Weights of a small GPT-style language model, trained from scratch on English Wikipedia.
Size: 7 heads of 64, MLP 1216 SwiGLU, vocabulary 2048, 26.2M parameters.
Architecture: rotary positions, untied embeddings.
Training: a variant of SOAP for these matrices, 1163M tokens, 4437 steps.
Each number is 200 + 30 x the weight over its row's rms, rounded and kept within 0 to 999. Layers, rows and columns count from 0. The size before them is the row's rms in percent of the matrix's.

# layer 5 MLP down, 448x1216, rms 0.0915, rows 403-447, columns 0-151
104,177,233,174,271,160,221,183,166,212,165,234,203,229,211,199,238,243,228,199,237,205,219,193,208,153,238,289,235,206,184,207,214,187,189,177,172,242,245,179,188,120,218,187,204,207,214,182,211,257,222,203,237,171,199,186,171,259,237,206,186,190,200,182,195,203,236,222,227,202,146,175,173,165,183,210,206,196,172,159,183,221,165,230,176,184,212,186,161,240,200,192,234,141,222,183,200,218,163,202,181,223,246,188,193,193,196,190,186,203,169,269,264,208,255,211,179,215,186,149,200,234,189,200,193,198,190,208,216,205,193,189,204,200,174,214,206,237,215,167,175,209,230,200,196,185,197,220,177,174,267,199,220
099,140,228,232,202,216,205,218,183,212,205,201,195,195,221,229,201,217,162,187,201,205,152,183,211,210,194,234,245,177,208,214,207,241,233,194,157,214,243,187,182,226,233,215,166,175,197,193,231,230,229,219,191,238,201,162,128,204,211,252,183,178,258,203,230,223,236,238,244,249,258,237,207,247,199,207,194,178,209,207,226,197,236,233,192,264,199,198,206,179,200,216,223,149,184,170,269,256,207,225,254,202,214,230,187,141,220,182,156,238,201,223,269,195,247,209,154,184,199,214,201,202,145,220,214,169,206,251,237,220,214,192,187,244,199,156,237,154,167,177,241,209,178,194,185,226,186,177,213,224,189,227,183
100,184,216,207,180,218,182,230,177,203,207,175,195,199,198,208,198,160,133,172,223,241,220,145,185,158,213,174,126,243,201,183,263,180,192,188,242,205,156,262,211,206,146,185,223,256,231,214,226,197,151,238,216,225,218,145,186,191,173,218,266,152,213,245,173,224,205,145,198,156,199,171,165,217,236,181,215,172,195,185,142,213,207,233,168,225,219,174,203,223,218,203,191,198,181,174,200,140,180,181,223,199,230,193,187,184,171,219,197,131,214,223,195,151,144,205,204,225,224,154,168,129,183,174,198,217,213,183,176,195,180,211,169,156,199,209,212,215,200,193,154,137,174,292,171,203,202,188,171,264,141,242,224
096,219,230,198,185,235,238,181,186,249,178,226,228,235,224,196,207,205,189,202,231,157,196,201,207,175,232,195,247,215,206,215,144,185,185,175,176,205,268,205,221,174,243,217,173,201,232,196,185,168,218,193,227,181,239,207,250,173,236,150,181,205,178,194,195,219,194,195,237,181,200,206,177,162,200,203,238,213,236,137,227,175,202,200,201,192,123,243,164,177,154,211,216,168,204,159,196,194,217,173,223,168,209,250,204,255,173,216,218,227,244,135,206,172,217,208,196,226,249,198,233,215,200,217,191,206,194,184,234,182,233,167,179,151,220,218,221,165,199,224,250,201,192,211,223,196,191,153,216,201,179,133,249
097,253,219,183,176,160,238,206,162,242,220,233,180,203,136,126,228,219,218,246,175,157,218,198,163,181,220,194,225,183,211,151,183,242,210,224,168,251,257,151,223,183,216,185,231,192,150,204,171,160,234,224,153,202,237,131,252,233,240,204,196,249,178,177,258,211,219,210,190,218,187,171,152,216,141,159,190,188,177,201,184,202,185,144,209,231,250,217,241,158,246,228,213,223,194,200,173,183,108,211,246,151,211,194,166,179,213,187,201,224,175,234,200,157,187,235,162,238,261,188,222,207,197,204,225,237,201,160,232,155,224,174,186,203,175,199,164,133,206,148,126,200,215,199,189,190,199,190,217,248,216,199,189
104,157,169,228,154,207,199,230,215,202,166,171,189,179,220,159,197,199,226,223,223,197,217,225,200,154,216,155,239,187,187,229,211,270,231,173,183,133,222,207,164,160,190,245,220,197,216,154,202,249,198,196,219,169,223,206,189,178,210,204,170,174,189,176,210,258,168,246,170,207,213,133,166,175,210,255,134,206,215,224,197,225,229,189,204,169,189,214,168,253,222,212,203,177,174,182,223,158,185,225,182,243,149,190,166,210,164,169,205,196,225,141,200,180,203,224,181,226,207,173,143,191,235,224,198,189,191,206,163,194,163,168,191,104,128,165,186,182,250,222,191,229,208,194,229,236,146,207,158,175,263,213,154
103,211,198,144,162,161,189,176,170,229,242,239,192,159,239,212,211,200,197,207,239,173,141,196,207,215,209,238,158,185,211,208,208,194,212,174,210,167,186,240,245,234,225,188,174,221,178,208,225,230,230,215,197,220,193,195,220,219,199,245,190,130,229,209,227,206,235,139,249,165,190,165,134,224,174,228,204,183,213,230,163,209,196,163,214,201,154,224,170,170,180,204,254,188,193,199,213,165,213,210,222,192,150,239,174,137,213,205,216,151,221,202,190,211,222,198,142,197,210,210,223,189,205,221,210,218,162,197,162,145,228,198,171,192,166,225,192,156,184,172,229,165,234,176,176,192,231,174,157,215,250,200,188
104,172,207,213,208,205,215,217,182,216,225,195,288,202,249,193,240,214,220,175,170,230,115,204,171,260,178,213,156,233,197,255,167,217,215,202,267,208,202,248,219,230,179,277,226,195,148,177,195,201,194,219,212,224,200,206,163,234,281,169,205,185,240,229,155,187,177,168,190,267,221,147,255,216,181,235,205,217,196,198,237,200,190,245,143,186,200,266,186,214,233,199,158,255,207,199,170,217,202,136,196,194,230,182,234,216,191,192,269,215,217,188,168,206,175,210,165,261,184,250,208,223,133,210,238,210,188,234,193,215,237,232,191,204,187,143,184,215,121,184,179,188,169,173,224,174,162,212,223,168,203,223,145
098,217,195,208,168,167,246,244,208,278,260,212,142,211,227,241,214,177,242,170,217,204,219,192,149,214,244,225,189,261,191,235,221,187,255,190,207,251,193,198,146,294,137,209,203,221,205,179,207,186,167,210,157,228,196,249,151,202,202,247,157,212,169,157,222,148,230,197,242,229,203,212,198,266,192,200,240,148,191,275,272,235,171,208,179,155,181,208,212,179,188,198,201,199,151,183,184,216,236,151,180,171,227,218,179,247,192,155,223,228,220,208,228,192,175,182,164,175,212,194,185,165,207,237,222,234,221,253,198,238,231,250,214,238,154,259,196,229,176,204,190,210,129,247,188,181,241,217,172,213,201,204,222
099,247,188,170,223,161,254,187,224,162,159,175,193,168,255,161,247,233,139,195,130,240,209,220,204,226,216,180,185,186,211,175,208,206,204,177,203,228,212,193,221,199,217,229,175,254,201,206,283,265,241,174,162,204,182,228,160,230,237,181,292,236,200,167,134,168,212,198,174,189,144,171,171,163,251,239,196,184,236,235,215,269,174,199,184,209,231,215,271,231,205,195,199,216,248,212,222,211,241,240,165,255,158,231,179,197,210,213,215,216,226,189,212,247,179,197,220,149,266,139,221,221,179,204,245,172,181,159,221,201,217,185,221,174,167,187,183,191,206,177,152,221,238,214,191,210,195,207,181,200,232,165,190
102,168,146,193,207,227,194,230,235,160,178,140,179,179,176,157,230,271,207,218,205,212,158,208,212,249,181,215,201,187,227,179,180,245,202,282,176,209,240,191,193,184,225,215,171,190,214,202,185,217,199,246,254,219,186,267,230,231,177,174,268,139,173,161,180,188,161,208,202,206,221,193,222,208,192,244,247,170,232,212,184,162,235,237,181,247,202,256,193,194,220,180,176,187,286,233,142,199,136,162,164,150,229,263,194,177,249,121,216,212,206,187,240,211,239,230,180,193,214,206,219,178,188,253,212,168,205,206,157,177,211,190,184,172,212,187,194,179,176,223,219,217,280,254,147,192,192,214,172,224,205,204,198
099,235,243,265,207,232,203,204,178,182,162,220,198,182,218,176,196,190,198,179,216,273,225,222,208,146,200,172,197,209,188,238,146,186,265,188,178,193,263,227,212,161,238,172,234,166,232,204,199,223,238,216,168,190,175,159,198,173,140,219,228,196,197,247,176,228,170,212,167,184,204,241,164,167,221,215,196,161,214,164,173,245,211,204,245,156,142,180,245,167,244,198,220,174,201,175,182,220,214,188,195,210,197,238,221,206,158,179,219,251,226,251,168,189,213,215,240,198,147,218,208,287,214,159,199,188,238,227,174,212,168,231,211,220,203,195,214,144,172,196,199,200,179,238,224,196,234,254,232,148,195,217,230
101,216,197,202,172,215,270,177,171,176,213,248,135,237,220,225,200,166,222,191,272,190,205,217,153,227,151,220,205,168,196,199,211,155,190,199,184,235,178,207,195,215,203,202,237,222,204,219,157,220,177,216,270,227,169,230,179,195,185,189,198,247,178,220,222,232,231,208,263,188,216,237,286,179,181,165,163,185,203,221,213,205,165,180,192,253,191,190,160,229,186,185,182,190,260,214,175,185,233,215,253,212,177,131,177,194,192,227,195,218,166,206,163,169,224,199,227,206,208,188,224,217,206,254,188,198,187,212,175,117,165,168,200,227,216,243,189,152,220,179,222,182,196,202,185,166,286,177,165,172,214,155,210
101,143,175,150,183,200,174,234,228,231,214,175,199,198,178,237,188,175,182,242,217,227,176,245,206,191,172,228,169,209,169,247,181,183,239,211,229,176,250,205,190,205,266,239,234,175,164,183,183,185,214,177,222,218,169,220,203,197,244,175,193,194,219,193,155,154,206,154,238,159,231,227,163,244,248,243,192,174,179,189,201,215,207,167,201,225,215,177,186,219,209,173,225,148,171,181,189,156,223,153,191,257,196,231,159,203,201,180,243,201,221,196,200,196,200,190,181,199,181,229,223,187,160,226,199,248,203,258,212,203,179,170,248,178,219,232,200,204,214,110,197,193,157,222,150,230,196,174,244,226,208,250,232
100,208,187,209,226,191,206,215,202,256,153,207,194,256,215,204,222,164,179,229,212,262,184,200,197,202,205,195,147,213,214,223,170,167,200,221,212,194,215,144,197,237,192,218,189,178,146,206,136,187,184,203,208,228,247,187,218,208,208,156,165,209,199,189,186,215,190,219,199,206,210,255,197,248,184,269,158,182,223,174,185,145,166,218,153,222,217,224,185,153,196,223,238,176,212,175,176,209,184,181,198,230,279,181,179,186,200,185,202,221,174,185,216,218,176,260,217,195,197,233,236,186,210,179,167,138,228,152,161,186,184,192,210,241,200,212,177,202,213,173,206,147,241,139,179,176,193,266,182,159,177,235,128
102,223,169,199,145,253,149,156,168,157,188,179,255,220,184,177,174,302,222,215,210,224,189,168,197,219,190,184,185,249,209,210,202,238,187,195,206,197,231,240,234,230,257,168,239,179,234,186,187,232,138,166,196,214,201,192,270,187,204,256,196,242,164,240,212,192,193,204,167,195,210,184,244,179,214,243,163,231,251,228,197,201,231,216,211,230,130,230,159,249,120,260,121,292,196,197,215,249,231,183,227,239,230,257,258,167,188,201,230,195,249,199,112,207,201,173,198,206,226,130,210,278,206,216,210,204,194,201,258,151,178,173,219,258,215,177,180,195,189,193,182,209,174,204,248,213,203,234,145,185,181,185,134
099,265,182,146,146,183,226,209,235,170,194,203,208,194,190,184,182,225,154,201,183,173,223,221,181,240,230,212,171,166,108,228,213,183,208,196,199,219,264,251,258,133,234,227,232,182,204,142,279,211,217,211,179,183,241,224,194,141,235,196,220,213,269,173,213,160,160,248,231,169,236,159,247,216,171,171,175,234,144,190,235,217,165,257,168,210,195,212,186,162,175,251,190,167,163,161,197,164,216,166,166,197,199,186,170,225,145,192,141,286,140,153,169,228,223,170,179,186,197,183,290,161,198,193,175,194,228,227,208,195,221,151,174,143,163,194,161,168,198,188,206,209,178,190,169,174,204,181,179,266,183,193,174
106,221,271,151,201,223,192,229,240,182,185,217,239,203,224,134,190,190,213,212,178,209,201,212,186,191,179,186,206,189,254,206,204,185,237,226,246,207,202,188,146,213,242,186,207,239,183,212,166,173,209,239,209,232,218,207,195,243,271,202,222,252,162,167,190,237,201,123,204,207,186,232,254,138,211,168,188,245,181,187,177,186,237,201,165,178,168,149,182,152,215,211,189,159,193,275,218,159,209,221,197,240,207,240,138,198,146,242,210,168,167,205,182,214,192,183,227,177,181,237,238,228,224,179,211,139,246,248,290,201,202,149,195,204,214,214,188,212,205,168,173,202,288,165,260,153,179,184,238,135,200,180,183
099,153,231,202,176,169,201,207,199,232,211,211,209,179,226,215,219,183,200,206,245,262,240,177,175,200,174,201,214,161,191,205,143,230,247,185,205,189,167,187,179,226,148,141,227,229,214,267,203,198,281,214,238,225,177,232,133,215,223,209,170,159,234,140,219,235,171,229,167,232,185,202,215,228,177,199,186,212,191,262,200,205,260,204,180,263,205,187,211,222,189,205,217,175,164,267,226,198,211,178,218,186,244,191,117,157,242,195,247,200,150,191,209,232,189,265,226,220,237,212,187,140,249,225,232,212,227,223,159,231,177,224,182,257,199,173,180,228,217,225,206,220,230,214,217,265,175,190,212,132,224,224,183
103,229,234,188,196,193,240,203,240,184,228,200,251,193,237,171,177,234,205,137,195,211,154,246,207,207,173,194,200,243,236,225,183,196,177,221,207,197,180,189,203,138,175,240,162,212,165,166,184,208,241,166,138,210,219,162,169,150,278,130,198,209,180,158,190,195,222,194,227,189,166,175,240,190,161,181,159,192,213,157,214,221,180,169,170,195,248,180,207,200,176,199,241,203,189,161,177,224,209,163,198,177,158,185,233,195,172,207,183,214,197,195,208,157,179,263,232,217,226,207,178,269,178,201,150,220,200,204,220,139,229,223,173,180,190,187,235,191,150,145,234,240,204,157,260,201,210,234,153,174,236,230,170
098,175,163,110,249,170,187,204,170,169,205,176,179,213,174,245,187,172,262,218,183,244,211,139,162,184,188,254,159,225,198,186,186,245,248,214,182,184,242,230,199,213,235,229,150,208,171,203,168,225,231,217,173,184,267,165,217,239,202,240,146,266,255,163,273,189,198,177,241,165,120,199,191,177,218,224,246,206,194,178,175,256,160,211,201,203,204,186,215,206,236,157,163,175,220,191,181,188,184,213,167,191,192,223,221,251,222,211,238,198,178,212,221,235,200,236,183,185,194,179,213,209,189,210,210,231,178,205,205,171,189,240,199,188,212,176,260,221,243,245,217,206,214,205,226,185,174,189,244,222,249,184,200
104,175,183,195,213,179,205,202,170,208,187,158,224,257,184,159,178,225,164,184,248,158,238,213,213,202,164,162,176,194,223,209,147,201,263,223,191,208,204,207,211,255,213,164,157,200,185,217,258,191,185,169,176,168,175,191,214,237,163,221,169,211,183,162,143,256,226,272,220,241,177,225,179,173,233,189,170,208,185,195,217,198,222,197,212,216,200,197,202,240,160,192,177,220,222,235,227,242,189,196,193,216,190,191,163,209,167,219,201,183,164,236,137,221,172,206,232,188,197,172,194,204,279,179,205,205,179,193,202,220,197,184,228,197,188,226,188,238,132,203,202,186,188,223,204,236,201,222,213,146,183,225,186
101,263,233,184,192,194,188,205,192,261,141,116,205,165,173,137,146,126,222,148,228,206,199,204,177,199,203,209,207,225,164,217,244,216,271,191,247,247,198,192,234,177,196,182,232,129,171,226,196,217,220,202,263,196,237,224,241,251,222,232,216,211,219,210,247,260,212,214,186,147,234,188,201,190,192,190,188,215,167,185,145,209,235,179,196,177,186,286,172,164,200,183,235,233,198,137,214,181,194,237,175,229,181,207,204,210,190,184,243,203,234,176,198,241,218,173,262,186,239,188,160,191,190,187,185,158,241,202,214,176,209,197,214,241,215,200,211,208,170,229,250,240,188,263,201,225,220,201,247,199,201,201,176
097,174,203,186,176,200,143,222,245,215,223,161,170,223,198,219,240,281,170,181,221,213,266,199,212,190,230,193,175,272,202,182,188,207,188,223,148,186,226,167,148,220,212,190,140,156,174,191,215,207,215,193,248,190,189,151,200,181,227,217,212,190,261,203,227,187,208,198,172,208,195,220,177,162,169,239,205,182,201,208,208,252,202,216,222,217,220,191,193,180,233,185,199,181,171,192,241,204,211,199,194,268,223,153,173,214,163,204,209,176,301,159,204,188,243,173,246,183,192,254,243,177,150,164,188,187,194,181,195,202,188,172,263,151,234,202,200,230,157,220,152,231,273,167,212,195,158,209,223,236,202,205,189
096,199,163,197,156,209,180,215,174,224,208,242,220,196,221,219,254,173,189,186,248,177,137,183,247,198,163,179,232,148,183,205,186,160,201,179,190,195,229,206,268,168,230,178,239,154,207,145,170,177,180,208,243,205,212,164,237,188,182,210,210,154,200,228,197,180,225,197,259,166,172,195,181,176,227,158,196,271,150,184,190,217,156,167,190,199,217,246,204,194,210,218,169,165,173,244,210,176,220,195,207,172,218,221,208,204,215,232,166,177,142,202,210,214,212,207,152,191,230,185,170,160,270,180,161,257,186,232,211,182,99,181,224,163,206,210,224,175,191,195,249,174,211,213,215,178,191,196,201,172,179,170,234
099,235,203,150,227,174,194,188,105,148,207,213,230,243,181,251,226,203,177,245,210,255,181,179,214,233,163,159,218,184,202,229,223,206,218,185,212,191,265,216,188,236,239,228,170,209,188,232,238,220,208,239,161,198,169,179,177,159,191,179,212,212,189,257,167,187,216,215,209,173,218,167,275,249,197,232,232,233,150,225,149,177,204,196,249,241,147,218,168,193,198,162,196,247,199,182,203,213,193,180,186,203,187,128,214,245,253,180,223,234,183,166,204,204,215,188,199,204,223,178,209,192,235,175,225,172,183,234,228,238,171,185,201,155,243,214,191,214,206,172,138,226,212,208,160,196,208,239,158,226,178,209,183
100,221,187,205,186,232,165,184,161,258,196,199,207,205,159,200,156,152,191,265,181,155,226,218,182,207,213,150,226,222,176,252,191,209,202,231,187,238,178,225,217,198,160,225,241,198,219,147,199,232,191,162,239,251,238,151,181,239,272,214,195,190,227,173,246,269,179,138,143,219,215,185,178,186,193,184,180,196,218,161,231,207,153,233,247,224,212,239,203,235,221,178,207,192,196,156,194,193,193,167,190,254,156,185,182,160,170,214,263,197,178,195,258,229,196,165,244,214,210,209,210,203,234,199,233,189,198,224,207,215,220,169,224,226,169,216,185,169,196,220,157,191,177,119,193,245,197,193,235,149,214,184,216
095,202,144,204,199,189,191,204,164,149,168,218,227,188,147,266,137,184,165,219,198,190,206,205,152,190,204,203,241,198,177,157,292,222,238,163,203,208,203,144,190,246,169,177,226,203,177,203,236,162,201,282,221,233,165,174,205,205,181,188,163,227,191,217,177,227,188,205,180,206,151,179,219,207,167,184,197,228,184,238,236,206,176,225,239,127,216,187,224,150,203,188,196,172,185,223,202,190,251,166,191,223,165,255,167,247,158,201,205,180,277,168,183,219,192,183,174,239,226,229,225,201,173,205,167,211,198,138,228,199,174,179,170,209,242,254,205,175,133,194,192,222,216,211,184,209,229,195,186,203,222,153,184
101,193,181,209,150,176,210,176,191,234,185,168,224,191,213,153,238,203,237,237,197,211,194,184,224,192,263,209,165,193,170,200,184,169,186,154,205,187,206,153,216,213,198,146,193,219,194,226,215,276,200,174,204,153,210,201,244,210,181,174,191,237,182,160,220,214,238,161,141,246,244,210,196,219,190,120,183,187,178,146,214,233,228,247,165,179,194,174,221,163,225,226,217,241,216,201,181,222,213,185,151,194,182,197,169,224,205,198,189,151,219,174,176,218,173,173,204,165,160,170,173,188,201,164,186,200,214,228,228,230,194,189,218,186,195,194,195,143,140,205,181,191,185,225,151,153,207,178,199,170,150,192,239
099,206,163,217,264,231,242,191,156,172,190,220,215,244,186,195,159,223,235,224,230,268,209,245,187,210,217,148,184,127,207,220,255,194,248,193,155,214,190,298,198,199,219,194,238,216,242,195,192,122,194,199,185,255,170,205,237,216,187,164,223,237,215,187,192,185,221,187,188,168,224,162,204,205,211,234,222,179,148,178,188,179,250,225,153,164,189,181,200,288,190,193,237,202,240,264,219,164,197,200,199,212,159,173,196,217,138,244,165,176,222,213,210,189,173,217,183,199,238,171,177,202,182,155,229,171,215,227,260,168,214,141,228,211,195,251,215,209,248,239,204,185,187,207,248,234,229,206,161,192,224,257,229
097,174,151,249,183,153,261,224,177,219,175,216,174,177,206,224,210,170,195,175,163,167,131,191,209,213,161,213,246,219,206,181,156,227,199,215,208,186,224,214,199,204,163,205,220,172,191,216,211,229,245,240,216,257,223,211,210,164,205,217,209,158,215,157,222,202,153,231,159,248,196,194,156,186,231,233,260,248,200,167,239,211,243,195,196,232,166,220,172,210,161,242,213,212,201,176,200,214,220,169,201,197,233,226,239,206,195,217,209,190,209,239,154,223,218,231,220,196,218,189,224,195,239,189,215,176,209,213,165,186,217,239,248,159,183,251,179,186,245,219,221,245,201,227,192,229,178,200,204,200,217,212,185
100,225,163,170,215,192,144,251,187,172,179,240,228,205,219,193,205,202,249,222,193,176,159,182,217,249,227,192,156,209,186,130,234,214,215,195,200,218,241,257,210,223,248,189,202,216,225,195,192,171,174,190,208,228,205,149,177,135,224,235,223,155,176,210,168,203,231,228,241,215,238,279,226,187,213,187,174,209,212,183,224,199,199,207,199,203,216,158,235,159,239,178,124,228,254,193,238,216,224,182,185,181,182,165,168,182,222,149,152,208,188,175,183,220,215,207,246,177,216,243,186,141,219,174,187,242,122,230,195,226,180,243,145,198,219,207,180,179,152,184,219,191,230,175,228,177,170,172,190,201,217,259,220
095,166,194,201,209,201,235,186,209,194,215,213,204,224,210,268,223,250,224,195,183,206,158,231,226,202,201,169,168,179,180,277,143,278,151,246,241,259,233,196,150,232,190,167,220,214,272,213,102,184,222,228,227,213,156,196,231,245,189,220,206,193,201,216,207,254,220,171,178,209,204,225,164,234,167,223,191,166,249,255,173,216,194,167,210,230,170,172,167,187,225,174,159,163,190,210,207,189,133,208,203,196,164,224,212,215,179,187,207,158,210,183,229,231,134,221,194,243,229,220,234,200,229,202,166,172,195,146,197,208,159,202,192,221,195,141,192,198,220,194,211,195,206,200,192,236,205,159,213,212,209,159,264
099,197,222,163,220,234,204,164,147,209,203,181,173,132,161,218,228,207,170,208,196,189,228,191,185,209,197,247,180,191,151,189,199,214,195,189,220,216,208,214,167,165,251,215,228,204,202,194,198,157,179,127,183,186,151,211,160,223,208,186,202,177,161,283,174,152,173,134,185,207,214,183,180,137,163,206,198,153,207,213,171,232,216,207,200,182,165,179,202,213,223,186,227,158,218,200,216,177,202,148,228,121,247,250,199,190,200,162,154,223,200,197,163,223,222,199,197,182,197,180,261,137,188,210,191,228,194,111,195,229,191,183,193,142,147,203,189,226,212,227,208,184,190,230,205,265,166,222,165,179,212,162,222
098,156,210,177,185,242,244,207,184,224,178,224,180,226,227,206,157,186,266,159,182,265,148,195,189,228,221,168,228,201,194,216,236,238,217,229,245,166,186,197,236,125,258,200,178,265,171,181,241,150,193,165,213,205,269,196,172,188,198,222,254,203,151,196,223,171,182,182,217,228,173,198,209,247,164,216,159,231,235,220,230,181,227,129,190,99,192,222,241,247,170,223,270,196,188,158,196,260,185,158,248,147,178,228,204,122,190,185,134,199,171,235,216,199,234,211,197,202,141,262,158,219,168,208,167,231,192,144,243,194,195,196,159,187,209,220,168,207,214,178,220,197,168,311,171,196,236,190,221,208,206,214,169
100,139,185,190,190,153,163,226,242,183,211,191,233,190,192,239,222,238,227,189,176,231,182,200,192,193,228,231,216,195,154,208,216,166,237,207,257,168,196,213,181,133,200,196,209,172,173,154,263,232,186,147,173,136,141,201,193,190,203,238,240,230,232,172,162,190,168,193,180,171,225,208,198,209,188,170,198,209,156,202,202,165,253,207,221,204,165,159,204,222,228,197,209,242,204,234,200,208,202,231,194,247,221,228,181,188,189,185,258,174,136,162,255,218,192,203,157,259,225,210,237,213,193,189,233,199,166,174,230,212,189,178,203,163,180,255,192,188,259,206,224,236,210,168,161,211,157,229,185,194,180,256,258
103,210,225,172,210,167,197,209,202,215,197,134,219,202,204,196,224,199,237,204,214,202,181,224,214,183,153,137,184,189,199,186,182,224,229,189,172,195,216,199,251,211,136,189,197,187,237,191,236,222,182,215,173,165,193,172,175,246,147,177,213,127,169,185,194,223,179,238,223,193,172,222,171,134,185,169,205,275,164,229,214,220,199,222,204,234,214,231,157,195,201,180,250,181,245,187,226,170,201,200,226,217,189,171,225,203,191,215,220,200,179,177,214,201,223,196,247,188,202,230,205,216,178,197,170,160,167,204,165,216,204,196,230,123,197,148,211,251,107,232,235,187,271,194,189,273,191,187,244,196,204,183,165
099,193,172,195,196,218,244,191,198,162,206,257,161,216,254,189,172,173,194,200,172,224,217,168,244,173,208,173,216,181,214,157,190,169,211,224,201,228,140,230,231,154,209,195,171,192,201,170,166,219,194,235,211,246,220,178,188,198,181,239,196,230,199,202,188,262,224,191,212,203,177,185,168,216,125,179,246,233,175,244,208,152,174,216,259,186,198,266,189,202,159,216,207,149,180,180,169,199,179,196,194,193,204,189,229,225,224,214,234,182,205,233,177,192,256,184,181,244,225,177,209,156,234,138,161,193,167,225,185,224,212,189,150,212,219,187,181,238,220,220,208,233,172,146,237,181,188,251,153,193,232,110,232
100,180,149,179,239,182,181,203,214,179,179,177,196,189,190,174,209,143,223,221,220,191,179,191,156,119,203,200,215,218,262,166,274,236,197,199,232,215,175,210,181,219,226,275,197,241,206,136,151,225,205,223,174,199,203,246,224,232,239,139,247,182,195,219,215,201,162,263,202,266,176,197,150,214,235,256,216,156,245,165,166,176,162,137,148,208,214,209,227,218,167,190,237,218,227,162,181,182,179,254,171,237,207,218,198,203,276,190,152,156,238,221,197,165,199,232,239,208,231,201,222,207,206,218,205,232,216,231,169,186,192,150,172,184,205,206,185,219,176,167,226,192,214,197,224,196,192,225,153,215,221,171,249
103,187,224,223,193,186,206,192,184,233,232,174,179,201,187,189,175,165,146,212,210,234,136,228,191,193,136,172,174,164,192,168,223,187,188,188,222,197,158,78,193,178,186,188,176,190,187,193,256,232,206,187,227,187,195,126,209,214,158,179,149,148,178,230,228,216,219,233,215,174,195,178,215,218,212,150,182,204,196,179,183,222,215,197,209,204,192,210,232,175,158,161,229,171,229,153,201,193,272,191,189,216,231,200,157,223,207,207,267,178,220,250,214,167,154,180,224,173,250,243,214,265,218,202,199,206,205,214,154,203,217,189,237,206,137,200,192,209,165,253,172,217,224,196,150,168,201,217,148,215,171,170,194
100,254,170,204,230,157,246,156,233,193,170,176,222,222,223,219,169,239,154,182,181,232,203,167,205,220,229,231,179,164,122,175,208,181,186,176,187,213,211,144,193,220,205,196,230,199,203,169,198,197,271,214,292,240,187,122,201,212,202,220,186,178,257,209,198,206,171,212,234,145,219,231,210,206,191,173,208,179,122,167,168,198,225,228,195,178,275,189,199,195,222,245,237,148,206,180,253,246,281,248,235,241,216,229,174,144,217,218,208,200,166,214,220,215,252,201,176,127,161,232,141,198,177,224,168,175,191,183,187,230,202,163,230,225,162,227,196,196,216,222,152,166,236,152,218,206,197,186,188,235,194,236,199
099,189,222,238,202,195,186,220,173,216,236,172,266,182,154,221,180,170,209,171,171,194,191,203,205,152,259,217,218,164,198,237,222,211,211,228,231,159,198,207,229,166,220,170,212,213,213,222,158,211,225,238,195,250,187,215,186,191,216,191,254,210,191,240,206,188,188,167,192,201,199,184,188,194,230,187,240,196,197,164,146,240,255,176,204,236,238,224,154,194,180,196,166,212,230,215,207,212,200,242,206,199,223,206,243,203,194,220,240,181,194,199,224,239,239,197,182,209,206,173,182,203,253,170,199,176,203,199,204,219,201,134,159,193,156,257,175,232,220,229,248,180,210,161,176,214,203,246,239,169,217,250,267
103,202,159,216,270,199,157,175,198,263,182,219,186,205,191,189,207,224,202,204,231,145,240,191,202,205,181,255,220,208,250,229,200,243,206,157,194,188,179,154,216,176,191,160,208,220,216,183,194,178,170,232,179,173,231,238,173,182,195,151,204,257,199,246,189,266,191,176,231,162,174,178,221,240,194,171,240,182,194,170,237,196,174,181,233,215,215,144,213,224,222,229,197,200,204,239,212,217,197,218,214,185,170,250,144,205,97,190,206,190,205,177,201,180,170,195,148,219,143,161,273,131,190,216,169,284,169,155,138,234,226,201,234,162,205,207,249,188,186,138,160,149,170,199,172,234,242,181,148,172,198,211,214
096,190,199,212,146,219,169,214,206,240,208,207,223,236,160,152,180,138,222,244,202,210,214,163,224,162,248,205,190,214,192,209,211,170,223,229,227,181,208,192,215,225,231,215,213,193,186,216,188,189,240,187,239,179,229,164,220,171,233,227,155,164,195,205,221,161,252,234,248,161,224,208,205,214,171,188,148,271,201,188,171,194,201,196,167,208,171,155,191,187,168,160,274,218,191,191,208,204,198,203,231,154,160,191,197,185,210,174,201,229,210,205,174,210,209,197,187,203,228,213,231,207,204,247,200,158,235,218,190,186,207,234,141,193,225,163,231,195,172,203,190,285,210,201,174,198,220,231,214,192,219,212,193
104,176,190,225,187,181,246,219,234,212,190,142,185,223,235,181,142,212,180,187,171,227,190,147,190,210,214,208,157,169,180,197,216,291,199,201,237,166,200,192,183,201,246,179,194,215,209,200,135,174,152,164,182,207,223,166,194,194,251,227,201,170,205,228,170,196,160,227,232,193,185,214,193,183,230,203,201,203,203,177,211,149,210,259,176,257,142,209,198,208,165,177,230,204,203,197,256,191,194,226,210,210,205,230,183,188,140,191,217,181,207,251,163,225,225,227,232,223,235,165,232,181,182,200,224,248,196,123,210,222,207,153,214,234,214,213,202,190,146,190,216,206,200,198,272,207,185,231,205,197,182,212,161